Weights of a small GPT-style language model, trained from scratch on English Wikipedia.
Size: 10 layers, width 64, 2 heads of 32, MLP 192 quick GELU, vocabulary 1024, 0.549M parameters.
Training: a variant of Muon for these matrices, 99M tokens.
Each number is 128 + 24 x the weight over its row's rms, rounded and kept within 0 to 255. Layers, rows and columns count from 0. Numbers have three digits each. The size before them is the row's rms in percent of the matrix's.

# k: layer 5 attention key, 64x64, rms 0.267, rows 24-63, columns 0-63
# q: layer 5 attention query, 64x64, rms 0.284, rows 25-63, columns 0-63
# v: layer 5 attention value, 64x64, rms 0.176, rows 0-60, columns 0-63
# o: layer 5 attention output (transposed), 64x64, rms 0.157, rows 0-59, columns 0-63
k24 108:130140154102095098134126149149122157085141098124122146132151115185116090160119140119125131124104126184114092162120089080127098177117122102178138122108136101142137093131121142115129099134119148
q25 112:120124145157146140127143073148141162128118173175109094124118173112143086130091124135141130144115077131112110139173098130121107151130114131115070119141107090145130108123116166149131162145112113
k25 113:135106147132143145113101161078120102132138139116138118116121130177140129113165107153117148070127167128161141132135116145115130134099113161115130150111116139122145106160066146179130142138107065
q26 104:136140083103112127150126100140156109117141092145144135148169124114092186134130173102089113113172139125107130123128105107136101083136141129125115144107139143133147102125183091118140177096114141
k26 116:139106149145154116129111128121119127156158092099145153076112131168135148132168092103109137094121120118139154131129161184111147085168123138097102169139076163116125139142097142147134126144138117
q27 118:195152140124112136097146155135113133164078155158143130073117158159159124088113081114108163126100155105137123127162137109130114131118181123137120103134137098128129125135130115114083121140122122
k27 098:145159160119115060106098096118118145138139122129167137139120120135081111136158177151133131133109132136083152110152123116136099151105118114169160144158146146113104102125158132077146139119101093
q28 096:107176151123105131131089130124129117086121119180117113164132108123176092161152102133168134166135164097145134076128126097165107096145125137136138108160113109115113148121095140150137105116131156
k28 093:130174158123108116125114142141094090108152146103116099136102163143167161105158129109076148134119120070115143110146129140119121129092096123159098109115155129128173134147141124163103144115088152
q29 111:105129121127153140124108142121102150145179134113132113154159102097101155081135095110095151079122117154151135128145114170104148118109162149108116133142098127153121090161083155125138095117148169
k29 084:151142066119153106087151142138136138131145106159161122111133116168083137122116114117095141107121116130097145071112145141113128171135130122127134099133101125158176092135157162117169117106114100
q30 099:085121131161113095139102150097147107114132127123158133153144099105152139187159109131065142130098127121097131112142143135099125153120108087086159131151146132100130129110138134089168129126157165
k30 092:126130083142117208146159123161168147142085107133182167141110138154124120099143152107138101116106126128138097115145149136148129138096124140119114100106152102127113124161134120147104083132154114
q31 129:116134137135142131149163141116151129126125114095118160102081119152091127092144131114122142115142099108101184147106140197149175137128140158117142134167080131118138140109105156109117084127129157
k31 128:146112122141162128139111109128133148153109140126128147159179112108138119189110091162101108075160148150109086119120087122099135142113153144146100140144131163125074141124109124160095111134150116
v0 110:126094164143097165125148156163126160158084113105137088152129085165174152142139117132160081099134123123119113125137120151134177123110150128086126130127079118100141144117154118145106106123136117
o0 110:128102115121123134129065174106126140151157101109146131120095131117097178154124127131121131101146049144136132169117103142132128145132159117096160164096131119140105126172124125116135113127144168
v1 081:139114117134127103154100114185124130176122112157115156160143134138154093141122154127114112125127150103110152127157125096132090132095183153146090103137134076121142136085099104108098166136131121
o1 102:094149117110162146111107129100118107117141165073112134091119102131138162103104142140143126168170159106141106107114102160145127182142128136110139107154169091148141121133109144105175118098131112
v2 108:090104165155112120113113158138102133145135146145134160099121127136094113074117105108112142148142135157122125116078126145104072128088125132135143182138155169161114127099134146160141170115109120
o2 093:167138136065132129136129128151127156139132155153142113119164128132105144061120130110120084139094118186095137122122173149086126131125122175138116123141118129145148123102100135141110089123162107
v3 098:116167105129136129139164107129137109095123121152145132080120127138131132104149122174166154139132110150090134142145124141127104121157103094095120112110129110167097177106119143125125055163138085
o3 091:140127127134110169116145157152138093138101103103103109123137129122151108131119155131106144115085113130128138167125117150100118091145128168164182130157127141104165068098141097151085151107124158
v4 100:156112118106099127144134110146083108106099104128118119105129139171141126122151154175125108110132152161125108128120165118131112110090123146084136089150149134162150089181119117141157163161172128
o4 095:137120091171115143125112122162176128142116132094182129152111123121119131136142142081181082108131116137139116125105110132151106147116114083094158133130114114132186105119087144135108143166128144
v5 099:161140171161119126143125106137122135129134087119117134084106131141087105159083156107116132143108146098134115118133107089118135134132153192124192146104090105104126119132155100164144125121125103
o5 106:110141104157099123076104108118135122122110115137179138121121080146146098112150164151127126169110131152106123146122151144145095127139143117126070122093144116133154147182161100117131092152167127
v6 093:132133132095176108115133096128149135162140118104149107110089145145091146161116143093148076137132115168100145127126136114169094138069131149120081134169129142114127127097163099131134145158131123
o6 082:155125122109127129113082140142168130106149148086134133181095142104156086146120137140115142185109167101097128129121134117108088119135125124103128124140118153160109134143117175152149089146129078
v7 109:133155147100134140183131145158089118103170135129155100143134103147136139093133142123090120137127174163122090107122120098123151162091095095088124146128161139092107160099089124126127120113111138
o7 110:129133153110133195139089129108115104058110132143120135133134121090135152118174132156113109163101120127124101133096170089136126142114120136140140154119142128092173125093169135122121160147102128
v8 090:136087140168081114136133090117131168114077106113124124099125120140124106137197140158173089111123125151122140135121169117116153110137160120125125106070116149088134112125142109126106115146125132
o8 091:112117090158164118127122140119104162132133141118154123132127142115133121162108136118132151078144062106132105145141107107132118135137186118093114152109116139148170135160068106113141098166148155
v9 096:135168148125154100156123106136147118118083158102143120142110151093150129148117120137173127141076139124148120127107186126142164128150136098126140141100158140117103179159134116112085103123096091
o9 092:131152133115132141161150094090106086139137111158131182153131125120170132169125134149143155125132122073121153143112081126104139129121115140107062135134125141141105087112116131085142119150158154
v10 116:146127153148126142139162109122142093167131147094115185084110072080132113121115150141122161118120155149077120149125121142131098109104112121107107157112104152118139132113143128134145078173143126
o10 120:150095120116109173139173128118137134110123126110099112150093119132136106119116132164153117091087141133140147136155174145144120097139124141120170119134088127112161116157112103130130045140166136
v11 124:113166172104142130189113106132121118117122149143122106123150096127113110110148101129159148136164179125137077122131125131125103105116134117086117125154134145145096098134091162151159079147086123
o11 126:157171123117093135115130149119106133062150116159133135150133122149119111083136150110146083156097141120138130158132119140162116092088098153148172169158149112115147090102145120110146135106125115
v12 093:157152117102110101161093117111114142129127139146171120121142150063114110115132130177137120138168102087141095093112107148089126138089144138115106114138162120130165146123105095106145167115109152
o12 108:122174112133148119174079099120127135130136144172097137121157127094127143100110146129146113180105175099144111114130137142146119145142084112112096156097117123125123131093082138137163175120115128
v13 104:126119131142106139105142210092137102144113159137125126137135168126096137081133113119194122105136082075100140132129153133119145124105119157137135137125136136110099151137152117104122147115145085
o13 094:127143160120127114150105134151142144152155146124110108114104126153148151200106141116134114096168096124106115111115116146076109126173102087150085167111155150142107153119124086124115110134154119
v14 088:115143121120122105168114115134166139134128120115112139116140104146107085090107146106082116133156163094121139132162178182153152134173140085156144135110129095146117127100086094121128148126152127
o14 094:110135129110126123087128142107088115119118127104089147129171140109167120083161151161160143154141120136141132101112181174136119109071134121119121098157128150138128128181116102133123165103120106
v15 094:130155146122120142130129164137149114133120144104110164123098171131136183165100107114093077106118176163144082155109132126135120159126135098142126152104111120115096090117096173110148123123146143
o15 091:152100185134079134130183142124112133127130139111151146106117142092133133091112174136133117121126107155138118121115154093082138088151106151102111109159136133120138125138173102092143157167102124
v16 098:195133122121076108138138127132107126159144137136131158128140115129133113115163117114136074108121122189121108127108152107100105156099157097141100116137118140099090099131113103116121166113119181
o16 088:130090162127150149163171122133129130065184162144122130114105128124105136104073138116152146134142120132149116115088148105130124136133153140125082141109081148129187128108099155120134133120115112
v17 104:105118101117142087132138133089123090140089082160145125177145137125094134163114122177121140147126078125131130136164120133125133148108158143167112175132131081168110102103096133126133130107124138
o17 112:134137133108111101114104096146128132208155145143116143129119156106155138093133153113123117149096137109164114163106109162143132098138167106169128109157126123146110128089117125105139166098093088
v18 105:125138079120136135114139118137107135147157140195118152113127131117134122120158147104152104140129125135196140109115121126092150109106117089114108171156115102155118099143165113151113073108087131
o18 097:103103124128121085136112086143152112078127109142121153181120127131090160077121136126127169149140143129104121113132124132123101123141122146187154179130134144064149131100149146138132144111141118
v19 104:111077164158110149147156191143145124120132128120147126103150081115115102147139112112118141078119162117103134158134136097179152081101134102090114143121123113117110144137164113107156117129127137
o19 098:149117094122143146123127120126129125087163142099127096103086169111100133168116129169136115075125110090144090131124152101143125135110130113109158117162155146151121161165150117145112102128189133
v20 115:102138148179100091161112132137109132131165138146152131130128078121189120103137142120147166095119143174136145142083124124121149150119145148107117090115138136093124135098168075108129139137131119
o20 115:110109110114189163177115092127114130101160155110101129078103119127160129113125124147129133101099107120099133102121153131143139191106133147130127128132125159110103136155114166111135091178137141
v21 109:102090153133131126104134158125137113149163116079133141127135110123169106087125163088130125078140181132080184173142113110100117110108103137122138114112125132146155123122116143132164134117093134
o21 121:135125140146147164039133110114128147099114138103122117114101146120153116142162101142140081090159136171171138113139120136122141136116113164119150145139130125144111162139112139144111065102133117
v22 084:089148147164140111179087106120155075118144117154124137144155107126107126142137118108097074126089146178101135129110134117134116135137104161165108109163139132162151148144128143154098101126153118
o22 086:104173162139097144099121127140139147135145117134107141074129125133160113138160095132147148093141137124083119134125133117172131150126118137127123143156097065128112132138114179072105138166136097
v23 102:170057132127095095147098126126134119090123121140143101105170121167126155110123141089106116135141158125128124155134123137090126114110158091125096127122105146160131151145119072138174146138116151
o23 089:152113122148166094109126146111134120149183156122108148112112176120112105097159141129123128104110183131158083125124139105099108177110147136081129148094139134098150095146113135153130138102146102
v24 090:125124108113181098133122106161170066107156144096115124101103111154135106095109120108156156141145101125122108147103194155145119152128113142120164134115154113151147121161106089139130115146119131
o24 092:112108087105077177089158119136113099167124142098136151181117150177162106114154139138115139124122128139116181100124131129144100139097091138130137116133087159127118113122117112146125169129135116
v25 094:163132146091149109138157154093172161144155081144123164132092104117151103136107092142174106112135107131158074143108132116141099119156135126156153103097108138147128122134154114112115143104160149
o25 094:104153134117146114089158109160108091139169122152141109171113108130090102096108160182149131175134120100138156102106177118126106117119129087161123144108105105149098125144132128137132126151109152
v26 109:135059111150144113090144120142115128145137164115125148127112112132114165106167139121098121164133149150165165162114093148111115111130168134153114154119079129127138113097160120106099158119134082
o26 112:114069181107155084132151162135113109145107145108148114099141122100143137116137148155119118107132120139113137129173135119129095138108130140104116127135148117086136177111096153147160070145170143
v27 096:105086127132117124146159119079146123111106113156155133119146116118141138111063130111109148125083141133175179133110174128128093102081159167151137143146103108114138125151105118134127106116149146
o27 101:129167146177136086139138129157096118212154127101102120144076151137126120105138096111116125118136125127129146126134135121122107125111128157107126109142112103125151122139189140109093089125114171
v28 095:138135157107110148149160159166162112122134120106150125167084154148101124126138122140114120104152123116109113085127097120090140165122161131153113110109115171102107139129129107105163158143155197
o28 097:133082121116164144147161159118111147123152146159116154092097121119130141151140132153126096196082100137120126081155145102113108122159129097143097115109095130101121154165137096139127159120120140
v29 097:120168124083107096103117127144119136117083130176112119144139171128099145087132128141137114140062100123149130106151141122171146095112124162109169129116143167136114160143120154163122097120141122
o29 096:128151135134103117132073137104119107140132147156101155156164077132132139157107111048167145139131115139133145156094087127097141114134128156158133098148160115131126106127149126128093166136111137
v30 094:102134137113107131136127169143073162165168112118150132141120124119155108083142151089149141132106168142135118140161140140113114138114141143094105138182127113120062161138117146177108135133127114
o30 088:178148187120120132163091110104115141067130109113122143100126131165136145100094103168140095159148117143144152110113107133119104119119161142147135150126160113119128110110118160167111089126136096
v31 092:142118112158095129097090123164147125082100142095140112107177102112103151128110172144131120151112132148090128120129120146127122095126144159112145147118126077154129116104163120110110166124072162
o31 087:143093127145098181104089148104130160142139105135129076126153142104110103145127147116112148106114162104152093158131115169121124170111112114104085091121138137141174123143111131126149147115147176
q32 094:154158126120125149052133126129148173152169145158104124133110130118121126139134066135132125119082148102137121146147145109090074137104149095131123139134164149117154126154127139126090091128118138
k32 074:099145139128118097149143116133142147140076104131128088099093144139151096118112144141109149125124177155095109155105113111115145106168082145129118159166139109121116087135145141114180127129087094
q33 082:126090122123137106179095119104114109125145102125157137147163128112115177080109172139126109133117114129160144124143120132143120146117138172105178136129121122135132133115090156164153136055132156
k33 090:073128112152118128077122115105123137093146141149111140082184116118137136168145111122139147113125159152140127185103157096114104131090128118127119154128122140079110147137135095149090121119095142
q34 089:151140089156087102141093115119123107107136155102098192147133140129142158089145173156143108107128086134127163137149124119156129075126150156122152090102120112109143132101109162150138136129142131
k34 087:127120110107110156086161127138122168105172120124107091126166104145128149166108135110113118148133104107136132126156110135096122171081142141128137107111139163110135153126146116177073162094136096
q35 080:138148158095133095202126147142144111130137182167184148142150142131092119080101106117074131140110151148160120150118135152157116115124127091138137119141112150144115111118126131154125119118119150
k35 077:125140071138158123098109121115154118160156092127119123136110089132132158111133160184106136151131087121117125131130095107139145152155127116074127112104096117134085127096185138146159105120134137
q36 083:108153161108161095064118174116145106102132154157126123118152124125097084132114099106140138152152109141090094133108112098087162120133154086139114139136137108136131104107164123115126171155127131
k36 091:126123074144116105110106123143155119155112104153105140135141069160104119131114107143154131116159115117162117099143109188119179126111114100114098084111096151158136138111096134121117171118133148
q37 063:135097154113102105142068137142104122129093125110093137140143105135153163151145169149118077155134096116172128112165147121169121149122155146118098096115137148120123095107089141123156163127152137
k37 087:118127082137108151130098132109106108089192158112083137133169133138146154129153118127145144117114102112141167149100153134128126145090151100130125136095144190113114145128163115128104139101171124
q38 082:193113118133092114108111115114108104060145115107147155136098139135145147098123134127089125103094132137154164117126120104131135145153132185139194113112124141129150113138119136125150151118117168
k38 105:134122149161139158144128145089123123111109161134109147127103118139127107156119118142132064125184128160138123099108183153163101094119144149150121136121090094150136115160121148143122100116181155
q39 084:097174127093147153127163087115150123131115114142163113107104141087125099092144106132094153150084118106111116140122137135084134128121099128164139193149166139139135124094117105129095129124143102
k39 080:118167134147132111099136093166131108128092139182153082159087135144111101118130143107130137139138170104165112136128124153163098142176104126102116127126131089150106084123136124122097111123136086
q40 083:114133109144106136170138108115125165169122177106084175152135139147162122119150145143130060131148116097166132101122153124100128156112140147121115120098126127139115102093133152145104168113154099
k40 093:200107128144143130143106154121162157103132119114088139093114083138149182153134075166142119128118125158151115105138109119125111160106136115130145112092158145129170096127127153128147139141129151
q41 095:174115127100130088105106123164113144159122159160154092100135125113125134049100122122122148135109142133132145131165114096111108157128082127155134146124136119099149131112119159111137104123115067
k41 110:103155180129128103111145087135107137150094137154162125148098156123103128103082145122132118145138192156144106112106123149124107101142104131140113145149112085117131114139106122081149135151071135
q42 099:101133150127138121113107107133083107155069101122091133135116115142143133126141178184113145141153132109134140147099115103141153127113147169131130120073157125097156183120103091140140141121114146
k42 129:126176102148133161163110088119130167139128134116100151149114137106129157155147104096105151131117075085126140129138118157160137080130127136142113099100147174151107151149128086115126154163114113
q43 115:128164091119113145142123153101116110108105082184108110172164094146138123148161129086117116143135164113166149085086104160148143117118136152128101138136156140148109139106111129161130133093118126
k43 095:130178143146162116127107128126163138107165167138161168166104138090081120114110136117148121136110117116117122136120136152160104151111089129124136121107096114149165113131140122078138117179090092
q44 092:141136155135147131159143187125179132130107117144134135120103105082120110132125129174159115139130121094141119171101144098116116077141099104118120109142137117105153161175099174146102130147154123
k44 087:164178158103098159165109102150079110097138111144127125141145101152117111135087118127173137122142132183109126116107127101136118166161104139129110147125100105129126097097150128120134073121127146
q45 094:099126148105136125110123132112138096102094139119092116080128088165148132101173139146124166124144150136132161173101150139128131097106126118128153162120120116162132132181090143118145111174084138
k45 105:139122107140146119116121138101130142113144093119122080142119132120119186117111125138171119106096109116088160125157094128164103173151109163098126138106112116126167120133151127210140121129137108
q46 107:104130097104128127092111168117109143136122169151105180125121120142136099156064107159127103119117105125117151106118145112127111110124105116167179139120155117135145149103163089102147160167107118
k46 083:100136134109144166078094122130111117092105097186105112138106148114111102111121121129127109137128147166123116146148154093134134134121127157153102138125133136181129099145154184121178153131129082
q47 093:087072132135118146090134136161144126124114109126109107151142103110170096114146130098147112125158137117132122154144128119120164154131081139157117097148119158124136091109204134110145098167138123
k47 119:131116108126143186117112157126134172121147097096084129118116164093115143081137159181083127146111129131118125134122130119097103141137142131098117122120177094117149123130124161186145144123155133
q48 091:103122126159130134086130142133158086126122126121136129130127109146144156146164135123135121108084097125085098108175135144095114156130083129128122133109138130118160128050103181085139105137135128
k48 094:159166138088122133094148115113148119135108179113158135105119084101140135126120098124137152111127085120186127121128114134152150149073143125125160094117130124136139164178122128102091122167111119
q49 096:120114119114137111151131133110150168072134144137152102158115134156159159093101083101136133149106152139099132145088117150112080120111115151123175128119137159132149185113133164117098142114119159
k49 101:131121105132098070120109109160107114138160129101095171160128127125108123122117145106092093130152133108095086166103130134126153151154112126162085110110144157133115108139131144150131198153121127
q50 105:117148101128119105135148153163132140110142117104110146173091159147122101135136092102129138116173140109148109076133100142109076120116173120104157146116150179121147151108106108148131113089112155
k50 104:100160098134147111158159105106129148158092140122116103100177172135109132100121123114148133138116200087150141160086117137129131092137111102122100145136123110132142094126132093149114167120148123
q51 098:151122098115110120095158121138109143085108136116125118085110143134139156117139151086116120121091155064137140121170180149126139129174120117182147145114122166127129144132141124139149118115083160
k51 090:119132145108117115163131148145135112161114126115138144134083113139163178152093120137125153125143054143115145156059124101094113122126080142111107109117146134148118103107154139140149163129108114
q52 106:118125152136118101133142147115100151143089118124115171142123138130189132106152150164126106137139128081130128111079118149143116089118175095079078108144154171129115118126144138110132121154163134
k52 114:118132190149151126130120129108126125151113150113118094179186101162110174167101119096124136137132169138137107090125122154122127120127131106133115164113107115110146128129092111149098088089149143
q53 111:130151129094119173123133096178124105143155126156128091136114113132111120132153130148115173147099098140109156108144103126129125113129091084128123116150141105137101141135091214134134145144086131
k53 121:111102143113167141129127123130154131177113119152109167165144149122111130114154098128143102116110114103164089164110123082157148098123147120104137145131166139128142143133115092143123120080169067
q54 105:096118125135120109136092131113136149107125132152102139146084138106145102104104122169149088137091098163171143142091160132133096138110158182149128092176133139112161116134145118135149114100166134
k54 103:165148108119101109145111147125148133168097097134112090093110150138134146121128135133143141138122114075139114119165084101138135110113129143125127105093140172093137157123145092091126163093151188
q55 099:099125117111133077145128111169163119134087135095125137150121147174127118105106133128146116132117150159119136131098073113096172094163143171158084132121107105116157169143157134126136137147116112
k55 081:103114144104139119109154143115101131144120132139150127115134097145132099120156127152129140099129080138127103155116213107142089095126099113139117172135175121175168119132140096133106097102123146
q56 141:122122118173118112129080140107071128121132151124114140181097155070135120150122148121158100138100132121133118139159094142115127124123167104096138156166152158127123142158110122085122127106155165
k56 100:167128178096135140149118157128142117122141112113126190166155109077151154130114126146121138116158083100096135125093082117132077143139120167134140143118136143128079133122115128113154137139098125
q57 107:088119135115130084078156143153137096111110135123164090111131131083122124125121157131174145150138139141135146107132135145120155165098169139135119128122110081182139098125143110143145100140157175
k57 115:120126138080121131130170115144145104122135125179148128084107143161076108128095125118138123111144189139112123181107140156094128120115080163152154111160148123104132125139118149098116141129107107
q58 105:157129133125102148142111146151157123139092132133168134107126093126124139171124116084126110144122148119139163122127127150127133106138166068151083112128125164166151086122145078082096104158130123
k58 115:136170084166176116139152106119150127117117134119142110138132129162109128141142173124150139099094087100135087132148129137102172090111124099153088102137173126145134157107111140131130100166102127
q59 130:138119135139140094137119194111129079158135119148084114140102136139139127135119160134124125128158135143118090099127184094127167140127088107116064144113104135136115109109110125094141140140161163
k59 103:083143154122116098085156080119107161135116130148119150108147130110114130147125106154149118165146136140110142143146148131139108054165154166088094105134128142086125116118162130118132172115124139
q60 095:096138118130107130156147130129090145121136123135161145117126107136110156140120130137094170158117151151135122133136133160071112166123179089149101076103136169095172127123083131121141159134156119
k60 099:168107120137117166125195116075160130133106162126085095099114134104130120143074105145138154115114144169148119109142148130133115125129079120126127176128121128133129107127155132168166121127115143
q61 084:169179123112128098135099091141144113089100110171126107152170107188146094121162114143130146129087119112091125137123135128111120146113181110120113139148131141124119112170139116144138123135082125
k61 084:119140144084129163136134104138165129150163148104098133129118118121138157153105105088143117137118126118103094107087147177123112127134171168113140112088156106178113094142115170124170135103130132
q62 091:155093136131106117124090119133103141126109109129118154132086133123161123077145107206154129122134101155144106107132122135157120096134136164117132143137088150163150168117140143088079137146139128
k62 108:144113128124126125133088163087134086119136100087094143126177123125170124110126126116127086091131068142173150151127159133135160144131143143118141164131145166160097109133107142126131081130135132
q63 132:160091130128135118116117127164106104165121140104136126161146120115105145151119137126117097142087136090150145134128128129170157091142142070152112105153157147101147179104145123108096168089147100
k63 111:116141108110094125132157086130113125159140150101120111085079165125130157161136127138114125135124127159113151107139116135105155154114117149086118146076125121140179138145117181190111132100140131
v32 109:087091148109158149155126141175193125110111116124121118144128114118099114092169137163133104150105107108119100148107147112157117144146114151116134103139167149130159062128107152131116123126150157
o32 111:124131137122165129137093146118103097127119152136097153130172110121138109116101101133139167101160099138121134162141093111115156167077163073152161128094124134098124151117143108128164095155150134
v33 086:121160115106155090142163117148132172159140118100151117160094190148138133145108142131102135127113141141151125112125107154103106163169132110153123142132122149128100126083101142153086161123164088
o33 090:128107081111160099083146110163152147137156126108129087109112165134122089177165160138157108115118105138133141109148160127083106156171115091096120145150122128147137127133123155131117094128119148
v34 093:114135133134145142139142107098150095152116168164079146127126162134142103121126126122059124143070113095141119124163116092136113098140128139138084106143140165130146123168140123118118120137153183
o34 095:130130148174125089158098123148151102169101098129156120127131122126119136136111134142095133141139128132139130132110181124142126154146134086112121099098113136102149144186128079125144048137146116
v35 109:160115167115150085178107096144156121159148153146121140114130153134115147133132111083134105117100141108115139111101107116149082173140104129099105126101143145147128114164096128067141127116165108
o35 108:090082161141154094088178131155140124164085134131127106138126153108138122132130151108107172119168115114151129080146133142098119133142152109114120127113144133072188143126138125120124124094145122
v36 093:118126151115167113144114108125114134118174144135113065108110104151145154119110118140146167093134093113088148158112178083165150120130091111104124130170152103125138153153151137106103138114139111
o36 093:121179158157164132132076139161142109171141133103111134086152119126166158079115138138120153109121162116100111145101092109122099132115131161108171118139151116135120124121145164103106091113114116
v37 093:138118113143145106142167136125123149127132180127130098178154139116139113150109107127112147122134084114098136120166106198096140141090138138119141126162116100134086151126113150107088123103105079
o37 097:123135124114139141062156147131131128140119162079132136118080131155131129135114105127135106145120147168154107069111145100130114114150152142087136131146126126197149128130151135127068110157130126
v38 113:143110112140149154088143147134124101120174153094167138104138146101107128147092143125114159106125122119136140180156131092115122147101088180118133137160164096066121131123124123121102106111137100
o38 115:107158140145132121128105153123126132104144156133112109143111143132114119042140121115145124118113166161132126110122135079163125158085108168132156122148162165088163112118080139152140131128109106
v39 107:109118184110136124104127147138143103127112081099120126119082133142134085136141129129150117122150101158117153156104145103169128129100119173132174143133103129184099091097131116177124123131100136
o39 107:117166098147149146123083158122114124086114119159097121150180113175160119145137113116165156107128174106121125113090097123116163136101134117130111159142133104151124102119119119119141176127086108
v40 098:129152156089113104161134108135098128128130129122097172174119119126145138116181067124120127143082148133131111151098115173157113100109148131132096153143158121132113121124107148137170151094121166
o40 112:101159104132088100107149091144123127166101104114140117140136118146148113152134125151090143141156111101117179113150110168125140122144190095118125135085081106151114143157131148132133089143119157
v41 088:112190123121096109161167125114125124131126184115143125129111148128158125160119115173136171109096137123101114108197108158112133110139104143150115099163116102124090113106128107110096127123122116
o41 090:121146107122134138099146107165151144124124087086159151090097131188092122120121111140150087114125135154081162133121148108150121165153114121092127124142127099149155125123153170157100100132105147
v42 096:083146114128165124119147075110156072099120137108104134104123131110087112141135118187122103123104151170127167117108145126111150129177097116128158149117111124151135099141140169106121125157120117
o42 101:116143119057140127145105113154156143075145133153137105100135093143131145079127147120123119141124135135098105136127156117137115138074092112136121144124190162141131128115169132146135138093166149
v43 108:127127112096148115138147099125102141138116093120085134105113147130177145100125110121086129107148114125162130166150154148099148088158146068134156148129147111197134143133112096121152132096128133
o43 106:133151093125132141125121148149152113164160109138104074156127105123125161181119117114130149125108067117133130108111149145125118105144151137079116099146146099173076120164114161117152116127151124
v44 112:134131122131160129080128197114162114114119123138083108091099115128128119100080119154112115107143135154120142096144147108094115183122105135165148145150155109147135085138129140166147125130162134
o44 119:125110137093126154182112142113121106046158146107153109163162112132103125125124141140150145115082125085132090143111138106149132156090130134101160163137148130103172130125144130110125131120146140
v45 104:139130144112104145121119151156104131121118099134136100149130132084144136141114132139147145090176137096136124109074143135162112157087086147109148131066134130153156131113114131149122150120075181
o45 108:153136098095141160133123114088114122122112133164107171144153154120144127184123111139153127132111171105125107141181078104108155130162143124105102105139128131101139128106093144132109163093144089
v46 096:082104137129128162130097117169137148139141108108140134127118111147132114107130113173120080130129119152115110133100167080103070138086165115141151133123126108122131167109105127153129089167098160
o46 102:173148135132142149166099138094075066089132119141126160161144141140176097130139120140122162115126104113173108113115120107115114131133150110137105104126130165143111146146112110165113131093099152
v47 094:136143152162121162144122148116089135153149106137113109178140131133132133158138110123116105125119138123105142138057111147133133144129160073126163175106093108107087126092140101124119142094166149
o47 086:133175123109127086085121134117144150163118136129154176145112152142120077129146154111121127157131139085130117116166124140119126086180125108121087151142123181112112088134155129104098125110116143
v48 109:140167162141148115138100162183125115096127108147105110103133147131109172149104097136139083126143109136142103119073119118170104144121144146133147107119146145116157139121113155109147069120165151
o48 100:122141158148148128130087092110084140161116133122096149175162155092130105111112122138155146128152143099139110179125112166144126141094175110119103144148143085097114161135091097133117113122143115
v49 094:140118100158136111130129155143148101096097154132141080124141126133134121181123103107165127130118110125116126137161093103112134131159134181144110126106087118103113106161180141112186098135092133
o49 088:105100144127103137137102141115139118117118126117109130148151121134073176091106104115118125106128179149150130103106189178168118128102085121130173158130140120118127117090147116151106154151129151
v50 087:113108120120130114144175160095077137148117095129094149123093107117174097093138166129139123119090091147146096137136110167144113161109176139104140100121146143097149098131139153143118135133094119
o50 084:123135123147118206107163128115141096115145115159130135153114168124123111135109119128090111137065116129118129113144127163109167109091154085133142131146098100123111122164118108109158146128137177
v51 110:111139135122132136074145129132139098122118143102111117112083165118129164132122129140125084109142163173110139127111154103144114115085149166155137119082125104153133117121123172189132106159133168
o51 110:133165111096167107186083088107101088105128146176152119167151134155147101131123130156145110156108123123127136095111104136119160139122135138135102142174141111131129159103092148126102124108100130
v52 092:116145101081126139121165140114118163143180130126141123143107150096089134143121129153131152160143121107138118137146122137124081153116129117149112106143109124102146118192097126146106197123076142
o52 105:163103135117117131134129075099128160076148101128101128096105160166132116138074112146143143111089144148129115113163134146108120159174143124108131131127104176129137105159109165152147104127144102
v53 102:179132113096082127102118114105101146142085070142141153134147126133143125139096157133126135155108110153118139099154110139134128112106164149099140165117117123118141063127136104127093176115117158
o53 101:125118134144121129132130117135157133150080092132100114110090164139095131170120115125107161135107116131123096156160114145155154097137084132115120151089081144146180124148137111126139197146112119
v54 096:132140151131138171163127135173104095169104121105131093096109139149095129086120129158148126121140118141127119141132124065087116118123141152129103156138130146090104098130102178156110097149114097
o54 086:117141135111153158139107128088126095123172156134145133118128173126123143145109113142110162077178170144092135118127119125139125155088085108133110157120115102118068156128095146147145129111118160
v55 093:124146103115132114142119102073089141137121108106106131131137120165140128142142145124175135124122139111153121122148100187095161081135092131156194126124089121151087108136096134118137100120148120
o55 093:134180147114071161103124138167171154128159086163137120087088131140106138155114098105127086128167133120121144121101125100105114142135128114102101143136146112150093129141137139121115164153120156
v56 083:132130115163141138179131104124115130152144071100097122143135118124127113182176102105141168116169108146082114117098163135126106103141120102135112114131146155151150089144116105116097094144130143
o56 083:153143085115133117149126139138180112166134160151157154124129089120127096172113135110107134117143120137165117097132121155079109110102134136105144141121083096143161088128124160161127145073122131
v57 095:112132182138119119161090125102084078116136156137096128169157145140115118124143154090088121111152078117101107113129110136111137145137124149074104094128115152094123131134103128166158112128137121
o57 097:101129151162149055124112138149111114187087161130138117108138145117111114163102130132114119141136153113157117098108106116134112129158162113154100110093129084101125148158133117122142139171137166
v58 106:141126137161118128143100123120122158126159139167122117162131149163130175135133087087137125113113086134184106124110112157102120136138184131124106098167169170118104103168145141127113131120115107
o58 108:136106122178099139140128125133154142175094144107145149120120161089140121124088084114098122119146136129145161126149115149107122082127145132119108146120080141149143130156115125089138077149138189
v59 109:140145136111145131110154107110123166147133154117110138118081154144156138145115132152128136122122095148047116089155113158109119121113134136124161135126112140093130136089188075134110144132113087
o59 105:152133115143148145113161113124156124139105085108150157106104160144097107099134150146136094143093122115168116118110142090157093092146075111114163180140140146143148089148163113139126144113134108
v60 093:146132104080147088127166111103136145127144122134111166145078119135167156147168122143100110144134145156138144120100085136104102113171136140114113116164122104130175172115130154116118169145137151